{"num_hidden_layers": 11, "attn_scale": 0.125, "beta1": 0.95, "lr_head": 0.00877, "final_lr_fraction": 0.0, "max_steps": 1911}
Each number is 128 + 24 x the weight over its row's rms, rounded and kept within 0 to 255. Layers, rows and columns count from 0. Numbers have three digits each. The size before them is the row's rms in percent of the matrix's.

# layer 8 MLP down (transposed), 2304x576, rms 0.0722, rows 631-726, columns 0-71
094:125132111160135141116119110154145100126159158077101140130132123159094113157167126124106176143120121105093121161085126132159133135093127117143110098115106142121149133103156109123100154130133129128150130100151162107101
111:144145078156133147147149161196106130160106122108138137171165126089144128156135133134073144084118146142125172115140151142132084153159169172136102145126181120150110143171164136116148115172167138140132123178119115120132
103:135130155098049136146162140121107144149146160136104141099135122123120083143155138155115131136162122127137121116136129140165175116165119143128112181147143161149131093125133123115150158103112158154121104178146135157149
096:147154112151115152116109125115108082097161130131101130108092123140126149121132095149159137151181134165152153152153164155100123134142142110160149145084107126115126173167113123117131146164145129121127122154113136154148
097:136128097149160104136134149119114123152138094106142123090134113117123102114149113107145123130114114113124148120110132124121164126178112126116146085148073112113095139175134177132149107144120126125148134143145132109108
099:137131123070128112129088083111143128134125103067131116151162109105158190146151171151119102143122118143118135097131119113089097144087148159137138105119110103145099092114119150144111047141157144052101174130128130110134
094:151126083096126148153123138149119123120132145141127139152167178136140093111137123078156123131111133126144090122105143101172126139134128152141103159111086113122108157114137097090085170116084117100123125094082119148135
103:155137158171158153151148099144132099118126090130105128110134121144172127123140131142131125098122145144163110152153139154125144135095126118133129143127113119112144114148132110166139140145125125104117120131126113113108
109:104128163095102191128128143137163140150152106131125155097121154120121124142102088100112097127169136108162113136132150125121133127158099125159130140085149149136124166130100123136120123070103125119133123112110147149133
092:149128113109122152090143163108112152084139103145094153124101140138166100101134150115181119135158116131116155140126119123145113099134095148163112148130132086111113128152118139114132103146104142134111112116150107141118
093:106146132097148155126110133127155132097168107144117108151119134129099118097125118154129104165158165149152115113129089170101148177117159135153113173144100149152142122122132148146115100134146132139117123149127122131155
109:164117168101137122138173127099157111110105129129107148104174150123118132144138139145144111118085141126130090081173144111131160154135101147097186107145135106117152160155140105105152173175128101160119077121085135096169
105:163159123158132143097153138162114124158136135128141132103058133103110154129106155141090142155115115139146135125124138095142109150113126137097137146136144142132138120060142130059101095078173145139146165115169102194134
091:122126117102135106159118134135137123128114136087163107152167166103122129089129190127147162112084120141102151098166148129113145116109117127113156112141187142129149121097141096146096125126140143121089130156185166160106
099:143153181143152150159148155170135162137083105122118127170100093162143156178088155087116177133136111129140109105150129092134150129118121113152169113144109133105118123142137140154127166179173136108121155158120153124107
096:162161160096171131125139124131094166151112133166140161152158104161131154111099106107124156132091107089110165119116122110150065110107121103141148146136152164111089114118116134102124121103138120100119132160102125118144
098:115125108135132157128134139082129152130145171151095137102105131126112155166104115134162164197135143137125136101149162155122122089090158129148120125124095157086116108070153151118119106153155128132167136118097111121121
093:142139188146114141108128134095153144142114114167140119094162137132134116128107101138153133141131156124189110110087122127150105108134157135102126166147114147176107161158116183120154119142144113129170152189111115139129
106:148130101144114171116100093180120144176157131130123148155145116107122130154147158147116133123112176122127126140101132131147123122123155132142096138153114148114137157155111113098097145141121113118105155154125142132153
101:104160118142121145153111127132106107091099135102116146126123090132136154113151133143155166118152125146123134137141062122102117103116132173137173160145143141145174106154133106145122172083106154141127153174131138154104
094:117127152117137131090208124120110075078124144143155148124129136130100075124138115145167128106166155130128121158139127100148128090113164154115141114120128116147144107143116105197151153146113091143150142151116122098148
106:125119086149096115097129142137142114116132117160136110139147126116115106160120094152141132124133149154135167106114130138078125112099118124141142078100121119110156124129098127146160148134107096178127115115127137146159
118:146122166119192164142121114111103106106139146134161165110129125158128132112158136160132102068110170148122125146122146130134135130122153134105123106143121140154109103147143174099149156138137133172115153132164149087175
093:156107089099119167161095125119086130130129128195128123112128158163129130092071149120109165134138128126146119075156075129164158105155092076113098140102154128168078133126117125123125106114087079129143115167104146098189
094:119130071141145077096155136133116141090143107142132120142148201115099100122132144147124157139117141134128109151130131153170124157164130120164177160096121137133117137138161136140119122129120193145111108144120191130137
098:129118110137155106116131135139109139103156124159116102142120118160127116085103171112145114114118158157099100141112124122131076130119107106147134082096084120156094113127076101127144134109140123114160120140104105101117
090:164094140081091110138113161100123139085143138103090102135135120132101160153075133132104134142153138121098149105153085168107168106160187110102111160159096150145114185127118184151125134135171124124151127106130179119136
111:123135253184135105156142158118112149098150133126130141156120127150119124118109150107106104107099137116162127148151122147148178136171096195140153137105129162119137140148106120107113122153104154174105095128096124149149
088:148098092151149138106125134143110140161136167135127137146106120167119173152132140127144103145140129129132128159134126123150108152107091159140124142168149132099166143144132141138122164185160102186129138108104101135161
097:158114085142169129115106105099118142129145112131157119143132094147103109145135113138136183123126079101145117121135084134132079124117121128132105145138174150095169094157104126142117204131114130105148138157149151143126
104:093102165119089134127118117131124153132138143101159092117138126116138114098160124133122150137132132121122071134103135138135082149103139129081086141153168127127156108122135125091101118130152101165139109201141114139145
105:092162157137120069152133136131150140094106101124139148163115153137101140131134151183143126114139138133059101108135124146098145174100088118139151127136140129153162111096169167108120116111158103140135157097115093140097
091:139123061103122114098158136188138125105148111137109149137139127073183131139118135176168122106103127137139077165106136147119118123118123144140170179097123124148137135159129087132108125135138162188122122117129141144128
097:150140097144127129147135136126122141112119160104150128130113127152156159129178104111154149155166111139103134153092124135133121134118079106162107111163113115138178111117142112142112161171147123151138186090159128128091
101:177128120165158165161151179141142143136161098138143105119127130134158112134132121113134142171116092120113119098147148145071131144114141131143165125167129187108106095159131088073165119130098119132146146111156129135081
100:130073137119121145134105140162164139150094136164144092105129122162077139142109131196145102126108125121138157121096071172117159124151162088142101153119142123143134112108099070128104124148138092163117158091125133151097
102:164135079116129146112126138069113113130127140086126129112143145123140103146119148140145127146154166136144169139121134114167152154153086166140125116129127113117126092171175110133090132106123156177118085144146130118147
110:142141084174093183138105138109149157159123160132156167118126144150158115118080139115157110100144162139135137115168141126126113111161110130129127167155088129108125104110141099153115134135133100101138100120123118148136
094:155148176145173150122095142135180140171154124151151128127138093089131154103117145123115137144109120139163122130142148138121126134143145122160126108084116155088117148115130143115121150112102154149154137115106150125126
098:165147060122090155125132147142121125120107128152118105156149146143140130098109139150130099091109153172118136149104102131147130127088111137094091224129127155111122147184133146111132150158123132136128148134158107109113
102:122128150137147076119138163117128142099117140221200141178116133151138138129109133124143102138140119182103166095160163139105114141161124086151135099078147117134122130157111148172098207152118131134131138160140097145134
098:166130165198133086150139118141102132117131101145122117166154153135141124165101141174131140108122182157128100139164127116117163130111080147145142109131123080121119149171117147127161145136121131110132124115093164126084
094:088129043157131134121109156145102128168108154154076123161105122088149160158127124127105150107131143156091126122136128116122122185137110101114167123125143145138152134102130128139154148160137109154137126130120162158097
099:098110151158140137088092152112145102120155109138101161109133160110131154120170118118143166092178129130074134137154132173139130141126174101121146129112133119135141125128117125144075117143100115127146116157159119138122
087:120115078140121140160155147118133147081124132141158140129152129181149078146126145163159085148144147089128178138122120159145124186166125102131141139144159125103131127152155094131127166136143161118163171123130127132182
093:136136070144115144134129110142131140137134145111170165146181139141148121101145118162158131129092113118138156173136108124108111190092159158127138146114104103138142144125127101117108120174132078148127126124157109132181
092:131120069169145133129179120139115171123136153135132097169134154138107128166125154169120159148083139129124147169157100116135156197098103139127133148119149134125157114148119120153133176109105155144141155144128109150124
107:137171161142159121132134149186131109115100109132162115137132140151161096088087098119138183105106106139140119124125110143167102160152204128157136113110152172157114077132135118133136138138164121101173103133122157124148
099:110114133153161148105091120134142092108123199126117130148178097108147182134138106124114090107140126091144120140104117113165141113111124108120164111094114111177167132076128084135134155136106106123126116115128184135127
102:125122065079136105123131157149089171075111111141114131118132124095118089128100147114171132127162110121099120165157094130143144137172100113090132146123118160100135096146154105135149119133172129123105106144118129161095
083:070140109119121129128113117130121141160152087149161123157129131147108070131145145107143138119090091171151107127147151138147125099127146158129143152134118093141120154102139181153130131135096130108126088119120150132167
102:130115111167165104137139119102112087190160132166139136110154163156120144116130150124152105121110131112141130158106135135134139128112147118150098144174126118165127140160142120142161082129135188176147113143119151103127
108:101124115096166121125149133144138101140131127137087154132131107157147144132091130108110145172144112105134069178130154108099143073133110161124137133099143151126128139174149129141133102146127111158129137106125124152123
096:134110121082164132140128115097140135135133130146111121174134151114123144113070129151121148103100119131130095135149107144111117091148141155180120132130142129114148140154136141082120153164105175161148148148107172114135
107:115112136117085134105153133099147134126156164097137168118144092084127063121114119127142081132138111129133134123133096114100177124070107110138117118097121109149118160098123117156133137118121118087135161115136131107157
100:097128057151122134165107124132100151138125124152146166117105119186123138132131163148155126140138155117114120157149128135131081152154129135109116114135154126145137111136096157152108157166128149150132176163092108163176
101:166186120083141143129107145148129133148107161092110146137094114164161132155109140161146110146120131114121123146148127116125130116119111119109120152174103157154169147163143153136105095136119140154140117119142140166141
088:147129120142137114119139128118123152152165150163126152114178138140173147099094139143139141112165107078122138107120104158153126151128166129128143153141120117109131135127156147092132147132182134164123126161088133123135
097:190102110140123139145154106130151124142124112133117147125119079111140150099124118166142160137166115128145118182161092142101093191068083114093164154073130122135104123135142106123128132149102144166168067126133148149165
104:092110163082137105136131120110105087153158097135150137160131144105129108136134122126115120107139154136141163129141144110081125134128086127135138192121138174130128157154107146152115116130149110105128165154142165100095
090:147126076172179119129158147159121154137145112147119141150139108111155153174107145163165093119112134153136156096142089145130102152096147141126131126106135145134141151132107133149128187131160138176110161141145145105124
102:148146048178187152142158096120151162134083115172147152126121113118134142119117113134156133162126144091116151111075129137168149144141103114120120130105100092106142158113107114160120148062151105126145124106168156114109
099:111166215120165098154183137129119123083136103164158165158132158129127104091131130106181153151125114132124154173148118139128134073105138143152115152109124126112114163121088089085111108120140126139130116134137136144146
094:081122089140133157159111143149147116151150147162151131128129113161180134161197148180109125113120108114140182148132167142101127131145165143116129143122128147129106122176124170116134064122137143144125123158154166147121
098:102146112108137140142096114123112121150137149129133160134131103133147115133153120126153158146125135141150123177095158133132121138146140124160117105112108138149146090150090131173132140153099105139127116150185171116125
102:138137171164096124144088125172092175121129125152092056158146143123130129178093106151153171056127137148168092140176111155115094145138085162162126105170151145131131142140141146115117151137159141104121138149140096142122
082:097146032122113170127144080152133130137107136143130115139114100153137127131105123087097143118119152118104104101138122110128168118128108158151127137157123124118123176151133123136086117112113131126121126147127140147140
100:134099120098114124136157134133120131173110110133190143070132082146124101140066130115132106081148167108135093127148113135100167117136126161143110131129116118135106143129093158142121142147143148156098140157089116112132
091:151121075120125144102129123139110152128096138133129129119123159123160125098131111115109129133132176140167135151119092115138151120125135157138111108134106137171076114126136108101138102085102147130162129165114134149138
104:114143171126131158140144148104103141134178123125130143134118150117124105174136133135117185137149140141110117166132072144130088123132129129141110091187140152117101099111099130166128123139088104088109160159154118112150
101:101124136199123135147188141127125105094088178061152127115131091151138157123122150145085115129099127164150127148102147168137154151116115124124132142114152081152123157100071112125151155112057149158111136149127114124138
101:139104103136141125109152100131138127155105163107156145158111139104129094150135191129194147113129141116117145098110110170133122154138114159118154144212145180115158129107113112147103197154147134169119109110117123135105
096:120148145130150058151114159096121123140115077085168113110137134138172143109134170150124134136100104107134172184140119140098135139146111127152114131095133129137147135128139149129118103085116120135079132131134180098130
104:171105162152138130153162122130141126093163129115118152126140154133124117145142133186176098165137125116141141109107152133155143145109112129102107115138131137148140105125141116125169145119137100137083156177143139158138
103:125163064111087159079147133185141132134141120095099125146105151147106114133144115144158129137162143131157115129143143155147121144128136148123097119109074120115161139126113130144128130165156131128135142154121144131160
101:161164140108121139142082126113142132125136182127162142104138145164121129120102129131126188099089122158124123116128122130076147093118101128133098125132110079145173114110092151113134103138120152183144159132114121091109
095:123105149137077121125152139150135122159083133167126193121133119148129125107122139125148114114078149164079093156162104098152164149101134140104132105148139139135142113110085112112150133134157143144121118138151107139131
092:092094138131115136124117105156134107120132162124097096127092153117145153095165143102126079152140146122111106087135132104133074156130100130125105133151114124113124123098167114111088165223134133110114123126118169119191
086:100143118157134111149134124143162149113097113095152135148059138090142160109081112167111173135138150130140146129118123129118155109119170147121129128127129121092115129151147116114144143165137166137101136136133140120143
107:133154158158161153106127104098158102128125130110115124114118192124159111121142123108096115161170110105113081136097116115130117108154162103100095117145118083126161124148148096113130099103155127128110148165109121151150
108:140117146129135168138129124103198163119132128132124118093070124144145129141095111099124101113144099122134151115126088145174138146158180151152132114119108095127148138107111101167128123120074130132140158147135127098155
094:117181135141118126129098164151134195187131130083156088114107126139068106146107162088164151114135109108126145111111143150139133168099102122130147144128131108124149134152129101118103125149136070119113123138158127118126
110:115106208158159106103113114119136126101145145139134146108123118126133105132143129094130149146130114117135147118122112115136115122099137117088142139128130146126173107105101147118162158089149125124121117119139128186142
092:126137107116115114164134123125111124145164116121116113121150156164155129123131177152150169104133141116122065128115161112148093127132102116157115111105139170166119136138086143109106194114149133130171127160113142093085
107:115097140120125105114169072125129158122136137104157141152084144166109144127110135109096150101117141105164125146159132133128149106111149090152130131105119136133105096146127058085130106134148126159146092131133140123171
092:119144119076127138155147097158116106114120134095121127100120088138156105151189106129132110088127136111103162137118145150167131159174143143107153145129136167101187130164115145130129146135145125115086113087124154131082
092:137157139160176125156140169085169116126153080130144133150161122148116122116131118097166113122100152145142148124153119134154127173150146113139166155112085171117156164107150113163137182144140156109152121165148159115120
090:121119109124125126101140113156136118080101117086125117150105148134089210139157151135158142085155080136156133098156095148129147148137147162131132162149120102184131145148123122136192138102108093090102191109110092125081
099:112141160124111093131159111106146161116103111146142145144121175136147158094110122088095118105131127083119151122107116145078131143124123151125176139142122142139097154160119113116138130145134127162094154111118147091105
102:094158135165140136130160130113145138096149127141078129126116152123106179113151156150087150144112071162143141131149147089106137128120135136184150126115157154121121127134134137143109136207115152154112131140105099125098
094:102177061118126138150104129139130116116108112168152130137189133139146106123153144189114101154081142116122108146136136137112115163081136118148123144178101165167153169111099154121212142139118118115111118146100146135138
089:136139097135116120132146148122097126151118132153116136161104136143113143084076114115138099091131134128094096139125089133130158112122118111133100153123072103113105120077172137109145145102110130097134156155179106101140
090:131160094123120102152169126124129169109124161112130136153105128108146163102109113068085131120110133140135148159063134153115109134132109105124138141125089119141112157060133122086134145108080142103131093152145142104151
086:172191095142078172126124144152146136104146139127122118154129167156141117076096145128079169116111142154132112104133134094174079154162100161131157088121135117147085099140130152126138114161112131140169085156124127137122
105:112134081148146122132154118143159127109131140159107152100139158145111130119166133106133133143113133135150108106132122141161093114119135130170157093107130169103177143096168152167096149154170104088117119151153143150161
089:130077205135124089095136120131172139115148112148136107101129181101138081082100146138132122125142137188156113122139145148183111129127136128123137079156158138122149121122149144158125165138144097151131107170134091070138
# layer 8 MLP up, 2304x576, rms 0.073, rows 632-727, columns 0-71
100:107133142130101135110168153132142135127169067141149126170143110157109140128168140120163161161181094138121123150134070131132149126147147097132132125098117139141121149101093104149161107147131102142107150097112133127139
098:100115139124150088109172081117105126168128121147170133117138108127141088117157170153204112152086141125082159141106136149075122148156129127079187149074114121114117125075153117123134116124123139163146107107139084147099
101:122129130143112109099141141126127133160129124104104119120136164120151150123115095126115071137139113143154124090132128146100118110146121147135103127137109141127133155108115128112125129146134103151138082166117112122123
092:138149151145130099149134130117123143157142110169139157183134105134132109103147078142166131128137157114126114138145148132119123128098112142123121149132133138187139148131110101122103104125124164125136082121121133151120
101:118119112106132119114175140116131138079099169133168146135125092122138150177078132127132149132084127151168129136100163156115123131109117139166083129140145129129120117135172119162123111133098100130158084142173115112152
097:107163134071173150113062122121116135070120132134163124104132090151149119107133145140115108115138130160160122086124089161166140160162086135171146173180164140132151135115140091144166148088127152107114127105143166110155
094:138114115106109161096158120120157127109159084118130125144165098129110109198159125137102153116104134141162140127115106123119176149111159136128176125136108105129111136103137153086154122147110149126158149107083132130131
099:105096130086107101167131127143154149130105190086149112102116136136149111118120125126117115112084149118134129124109095136108096157143139164136153106111124139136119081123138137172114149139131144163131110138117167136142
081:090136152099115173162144132159092167141103126115154103119172078145129114161138150116130155190119128126140174131141150093101172144109149108170126137125146145119115113103133168144151128087130156117154144145136141081114
093:109106136168135120151142100090135152094099103147164184127144130107121136143139149156128130111099091154081106121136129099145146135095113149111116105162141099139152131145130162147132140146156130111083142148129123137131
106:155106117081140126128136157176156101105117158131121135131124178142120169139116122136147139147152164155090090126103161164156120110101162118097129132129103114144136167130160116145105182139105172073088180132119155123216
098:153128124151158148124133094104158128133133159113135133143150130142141106126118123099126104131108136144119148133155098106121125148132146107149137117133132116110174117119139138132123117138148113087153134153101086114131
095:143151124110115129111071087122106177101159125131101134093139113132108106107156148129166115126172122098150185166118119204116119178114101111103148121136108122108110161132171129137105143151086154114158113128118134121163
093:093132137120167100114125121128120099130137140129126093133098137128122121071118133139155119117156125150151145128173165150146148139123113114163132115121134115090149120104106109119121117121099136099141136136159129083173
091:133127121120105140110116160140137069177105151145131120107122114132155154136141140084135138154162127123137139138075162143074144156114142106130161134115126151128130119098129103159161145138093118109125128125075172138096
110:135164124097115128151126165158181122106119130121118188173147128113115148089114146122155151138158105134138139082124110117174105109184153099163157127112136141147093105119129168103147097133122141138113126156125162115138
091:132093165117139055170122114090129113118134079140115134142146129158129143137135121146129111121090133139100142119172135150110140109129116135139124113129146117080130152112108120185124120139076124131094156095168139174153
105:146110133125157153138088155140118135093115124159119104125123152152121132159117113124117125123153150157133139070152132156089107161179111147101085121139108082128124122122129105142095158131087120083109100122124077102173
101:116118114115108084121137125109130152121131115133155106126132144129106136116126164121098101115188147148180126142122145092111146126157104140135082099106124104122125152149123138134112117083119131107122104138130118108083
087:108178125171115136119117111113145119146127111118116106120120124139158124116098114127106137150163137153117139079115140107139119108135141124153066079123150147129139095126160123164140149085154181131155189139140104118116
100:102131149138163161155115133130135136118148124123119153164071104116170158164130172123133158131107068146136122147162116125144138124171132101117160120136158100115125123100103137126107102116106135112136114099122141118099
105:126140152083148094112140114133128103099162129104129141140142181147139131125125111135110176140129113137099149166124164113146172145150137138147094113103138122103065097098135129132139108143109124155131131123108126169123
116:092110132132107103090148147105097134103155104115084138101091123086151114126150136125103082137132074146142176126160164107121100097133160139084132109050109170120175130130118108129117143125107167121140088051128134172154
097:114114114155107146150094076124118091142132129083194156152166121132084108128139155165160123128117170132113101116156088150126158114112140105116167108075103141139131154141129099185136122147151129148123118110184119091129
094:139100112108097119082135170110155132120163094186141114125138125122140119152156145170092127133121157111120140104141111133053135160126136147126135134157156160106113125118131157114158104122170092130166110110133120143179
100:095156105130135168168125083170099178139107153167177081171137124142163085128123104146145156128174117151142110157150140144168152108114095123134129136119119090127152149115121103097193128148120124113128113138162120138119
093:092089154108125130151149119126136146124169117122157117117092078103159116082128169128128120116123117092148137101157132124131106102128139138155141172134167120116099155119174127141118130114137159118201138162122117128107
092:130108118142109112149127144135128122131125137130162135087170182097152123118116142131186187152124153099095146099122131143127163116141117138112154138087128141083099150082144140122118102098103158106158119182164124134108
099:138102119100136141122136135111147114110131136104181148105120119129171149126135162070147126136063144110134132103100142156150115142099102127087133104141116091129143084134144162121125130120127135109102148126091115131111
099:115120114147171149114135140152119104110142161139122121146139104132084124144118116133117079120133135174138106111072180130125095126126122119111145145136133114131113112113138143131104114124103161127177157140145112106144
104:114111134127133104123141121097104141128151151108099118127138120132133101099113131148117082112124137122113134140165172152113147104149098107121143169101127173115147120103096110132109111134115112123136136139092110152130
096:121173066130112125172118094118135136137173177105122145127147136143139145123131143117085139139122121120088127113129152091162130127178078139153087121126092122142126124100128140142106131125130143160110175142153131157131
106:143102122109136155121178166141091126128140128135099142144096188100165118156155138151156116115061090151131164136140188123119124175102123135082139149149143121141171097124160130172096135116093133190135148123145131139085
098:115095128140143145133147101103159127122122174111139120106132089111108184137125148116135082087102116171116120096103123142153108046154138059139121124140131127113126141152164150118104162142168160101171144148108151144139
099:104153135124156075124148096088139152138106130140137152145106148084122138097107145119127136134186138092105128132151172136158126124143114125113129087118141154128079174108141146089131117121127087139148108164113159140148
108:156139143104125118155112147183119138105090128175133091110161128116157071113132114119130213112139134115092108064191102145119162113111091099157149069126117114144114124123121065078131096087135153132139141124124112140146
103:128125125117134132146127173126140114098098076109092114124132122139117108134154089132133138103106154117154124154196166139177183180118132112118145111107126091149077116167123102121094130111156142107091111137108122102140
093:108142099156116128079133157151100127124079151104116150090080136152130143115199158137137114103129119141123127132102131102154112116158090134110138150098144113124104162086103147188155108127172166156111113129161126097097
095:140130131157136123123112133133118103121146165116145136109109129162100115097164125143103096124111184129149096138151159148116157155120148134120113131117127124102113116137131141097108125136159127163144172124164172144120
097:181139156145148166133090112098139107188138100117120126147146114113145123143138147073134151108110181091152157123108132119111137116133097130169102142126162149117113122091165159106090120125145141149167125122118110158124
093:186129135096094136118114148132145199107105118091166150097125175087133091139146157099140142163139142139148127153107101143157149140108128084097105080175166139113121105126166135119145092085131155145149139135110147093140
095:112091133139101091121123142124188148142115134152141139112134098131132157119164113136075126128135126121153113136115124080120104153171147164168146108139148117117090107106148112133100097171165124155178078127131145163104
095:117133129109141085131162154138140126122143080076116126115124119121117138101170140112102143142113128113127138111118157116163128127141096139127119170135119118110148097080134109162105147101118104129098094118109121118124
102:139130075146135123107137077128120142148157158106096086121145118105172092126107126120142128134108136153133181120109112101173160153141081117080086153119125156122129169133126101099130100085153093099130124101132114137141
096:125109121136139076123123160123198160123137173134103123088097135152117118145110167162131134134098162128158123134125130153133141118127103118140115139147152136116086139143149097134124174142154145154098121133107128126106
099:142181142129125097061126153138161132128145156122141111098131123105156072130139133108091152120108114103123145148138125104114132136113114093148146189110085179137142145153127103148102129129120152107121150132126111149129
101:161133126113110116130106104097136129133128160120114125106147098097150136141139112155090150109121141143131134109122155137118130135158183113089168156090138112187141157137150136130194148138070086140118077100099169131140
105:099116125171172119148138139150106128134078121123151139159120118137120137135101126146135086112215198160105112155144122160105140107126104087142162144141124103111111097165100109112123126136101161129081133134116119136175
096:162143144128131144124129105153112107103093094159127152138110143114098099124104168087103114140121097135121093143153126136135132133131140137113103135119104104148103138093124117089137104128100142171140137143082127096092
091:163176108103149120115133149120136105150134145103163152124126120126140183176141139125086107117141158078147107156136127112126160141155118137098154095156101182134109110120119139162135130098180137116161130135133129141106
095:100123120131139154107159113156139175192108161115115101115156109111138105099125132110081145176090118089089140153154120110156137107139177148119117142087108097143137140142140114211086093142135132146127094089137117086130
116:119114136090149145145165126135109150102139158117152135118140144162129170146138133127104140167127124127129143157100158152120134129121125117116138099163149149157126127119147139117163112138100172168180106137137079131107
090:129168104128131145158163184128161133143145122105163145116135134083170093118143202139105109115152120115129089158089116126127139095127129129134148149066137100113105099121131094114119144121093147171135074138179152124102
102:074120111116109148097152140133135068155100107147162120122177146167162153100118108150158192145155102140109136136124124097118146141174102143077110100099096150118068125148140127126101102095150134155099121156136135161146
103:099112113108140137128159138136119134105116106141130138109132143112114097134130125137114135162110094139167113130151109143136157120161138098169139148094134144160121088136162123125095121145148139091090145129103096146115
100:148133130154150056152125143065141090130132102172112124124087101139114091091154153111136143119152134161135124112109121123168135096171177136139121142085152092149100129100147117153079082093113156171141153122106139125111
094:090091145134085089130113128136119104125124137135142119103160147124092131122140116101067130140095123108141157143131128118159112109158141144124160153152152143130144099130119188121093140143115131108157096105176110162146
098:123102138128112157132112154100115168117121157158128144145104128134100095162163095155158139169145159118136116151102130173165196130128165090115191115192121157096140091153122095151119127145164085141105143133174132158132
098:145109138150150129136155096097153132093101101134166162099162154104146115153130146105115104099153126126102120120126134174130155092125108127162138112089173077115095146139152121172173133152137144151127148132154087101143
097:139158114130135141154102126137118170170108104076152111093166168128102071120158147116147119106120163147134119141136165125110159102153148167109131122156138113144130141141114089111121093125108116176180111141156142158152
111:104159137121161103118140173149161096098112177157142139143119151140146199088123104122140122156086153104165108158098127159133122156153150130149101139129139119182130147128174103125112129155129099113137108128151129126129
104:126142130133106151143116100125136136126101083110143154124132148168107139129111150137114121086117118120134126123137156067110122162155135098135112116107143120118064113159130121150114133083150124117139130091163158121097
095:151151123158140129156133204157181132121119158118131146126143158100087116111097132114090111153104136138142160145096142100127180106110143154111137143124145132122186127153156075134132148107157136098112146127145120112106
108:127127112144155146107147160109154101116105110163133138132102137098134105078133154124106163133119137138133126094116116131123128129129118133097175125151139125170090132125104151100152155110120111141133160155074121086150
098:155117130131116101107118178078109148141128151149110115115111105103131125147187133148151135148109077096124137166161128111114144115091132134141128163155146121131113124132172138114140151144121161095160178097127104167154
097:124148171109143098091107141115106132109094109121152157159169162103125148123137130146126114137121152127137153108180138113117140149138153106085141097128128134156128106171131127170125145151159169106131124144100152113151
095:132146142116134157166124106133152122121147175150146113129118160116130113099168128115141095119138129101128158112151130139142124146146110110133136092131146182111102119113136113156138160121147129122138120129173132175112
099:141157166136088134127093124147104120147132118143126133138097109157121097105062114088159111098156171148093122137140126143095147112139117165127097074133131174121104140117110118183111098147145124119107095123108095080106
110:119128111117104106148164091131117128101119118080176134143142135083123110119137110099122109137172143123125057119162141136147137122122132105102119105111100142059094102108158148082106143084177107144163124132099126130120
101:115146131119075136134102134094162188158159091171146146128104119154132147130158169109094120113085138082133133138092138135136136097115095110156087114134109140134157089139105124100112139106106108168110115140108153160104
095:099128119150122143108146095154148130141128120101138122123130119123117149132084105137155109134128104099109147157126094173150154106106104125088142145115120155102122073112143137132153132087095159098165115163167132141109
097:096128102142139103116156087115155139104102082144099153118106139107119120155136130156084143115114151116141180118139105163164174098117072131085122107121132089134144168100146155150179156098121123144160118142109141154124
103:136099128148163135163161116117130133157144155136145140130161100115148123159126128111108121158113107108173110140151143142126074116108126122101156169140139113099125145094130120112116133147127150114136125142087164141115
120:126147083139142117157156132152101193123126136155151127111107144129130087153124142126140159116154156127111173119140151135132138122115176163153138126115129136151137114120113140119147128132119115133168180140121124100109
099:127167110109129183134084137163134137128135132153145113124134122138152119133109158133119119094163146142149159097171140127114113115130103103180125129119137133146111134112163128148117120152137081119148087117146107157105
096:165124129122129149107125147081146148089122157089166125124113110117094136155113137113153122100091145151154129088111118131162102109176119127144182136126137096112117142133186149122132147087094129134130152122130129132103
093:128116126120133119140187129132165107182122124142111168145109082128113141117113111107150092134166134115152111152120116134131123110104151132131133121121119109120153153089124129110182156145103115124162185159130093176101
094:149127109129148159106143115128109124146186144151119157125122126109121115134110126110109111101124095146138136126135112113146123132118141156125131149132159176126174117133123116109153106141140109102133149124105117109173
100:109104136153121087127151112128141128163114168087164139119166114146133119186162176124137177121163114130120142108151108144107101104121094106146151138161140126083139149086156178193140098103184122089140119113083150138157
104:117122135143098146133128156120157142128148087113115125115100127146170121117129162133118120125141130175152176122148088172161151154162145154121130119158101095109140147089121108169144147170122101120099157179102134094160
097:096185140116144106133156148151114149136128129145079142102193118092128106155136122121096125096113124130137117099133072121099117129105141117167134146159111116086116143105165096100155108141073146074140132099129146138154
104:120109133095119129143113126144114124079113138110113155125148115138145158129138133136118137097106096119150163143167113106154128110151099114069111133135139076133133105095151136165156157093132127148181101121110156089118
105:146096142137110117107127141120148130145092140121135133126135155166148141159128114132186101132125094159115148100087121080111109122131095138135139106155136136183160106147147144160125131141179100123168101124155110130119
100:145102146101133110203162168083133132087119136148157084169082129141155133110117085142048116157122105110113147153093109106107151102120088139112122129135137125156137162140107143138124100123132145106167139137138147122108
090:093115124132116166121111120100111136159129107150139128131167165120108101084112061121138089091210085141162068109137116123139128120110112086132147112089076178149109133122132055125079098110109104100138140137098132110131
087:134078156115132122138114104165139112123151129126136119102142126100080106128147110113035118151116122155143119145141108146069143204141118095135121133148115129148106112143132116151139118086136117062151143122161133159128
091:114116119142120127173167107124132132149159114149100160109147118134108088109138116103159120118132136128117153145107090141177114147098121142133163145107100144123124113072156117106154101108126174133122135151113135142192
097:063125145116112138163156147140147138167175157153124113110159086137099110161095101125142155163096126165118150158135130141164098131130123094152126114126138173110108109102138152111097125136089089084131174109133119128122
091:124166119064190095114123161120141137108123148110140113151121124185134096121134171157109123133138118100122090093180089124153115133130127137137175133138121093167078110123117108164143087112109137146127146083140130157131
114:147138127129107124149124131132162103166154104111110120135146131112111142096124089095099144147126084165109148121132126108138090131133106198124119102128119126120120107099162112120133121116149087108148086155147080163189
101:152142138154086155121195086133150093110141147141184113126129113111169159083164101101074101155120136131118131155148105098151172157144121144134172079137138169127141187186124106094115133130134169156158127178144099140140
099:101121134152135103128121098139157131140094117100169093172154128114148124123144175125141154118157174119109106083104165144145109173131135136116158129117137155129108155149131151171124135136101164172097137138110118157161
095:104118147162145165048135108101128139174103123174108142117147152075205141148146144139150122150126168097166148166138157159078145121111155139117103123127130162120129121132168137097099142135114110145140145160100128163073
102:154115121109118133165123193159089158081147149151131135154116142169144148104132142141119106121168155130148094088122106167136150115128122162163144106123112085156077143150146121095189086115112114135129132160086115135134
094:124135101134114150114113168122105144145142165123098162094151090134146118125096128107097120141124130179112129140105134133124113092130113086138157157140106147125126087098140108152120128120159104128124120076146092141159
109:113131125145131134100164162134124110149161144141112104099118161109126146125127183157152158126085139112118143121169125134149095095147090152154165139158136116132152138127151117154117133121175127149123165091113151108146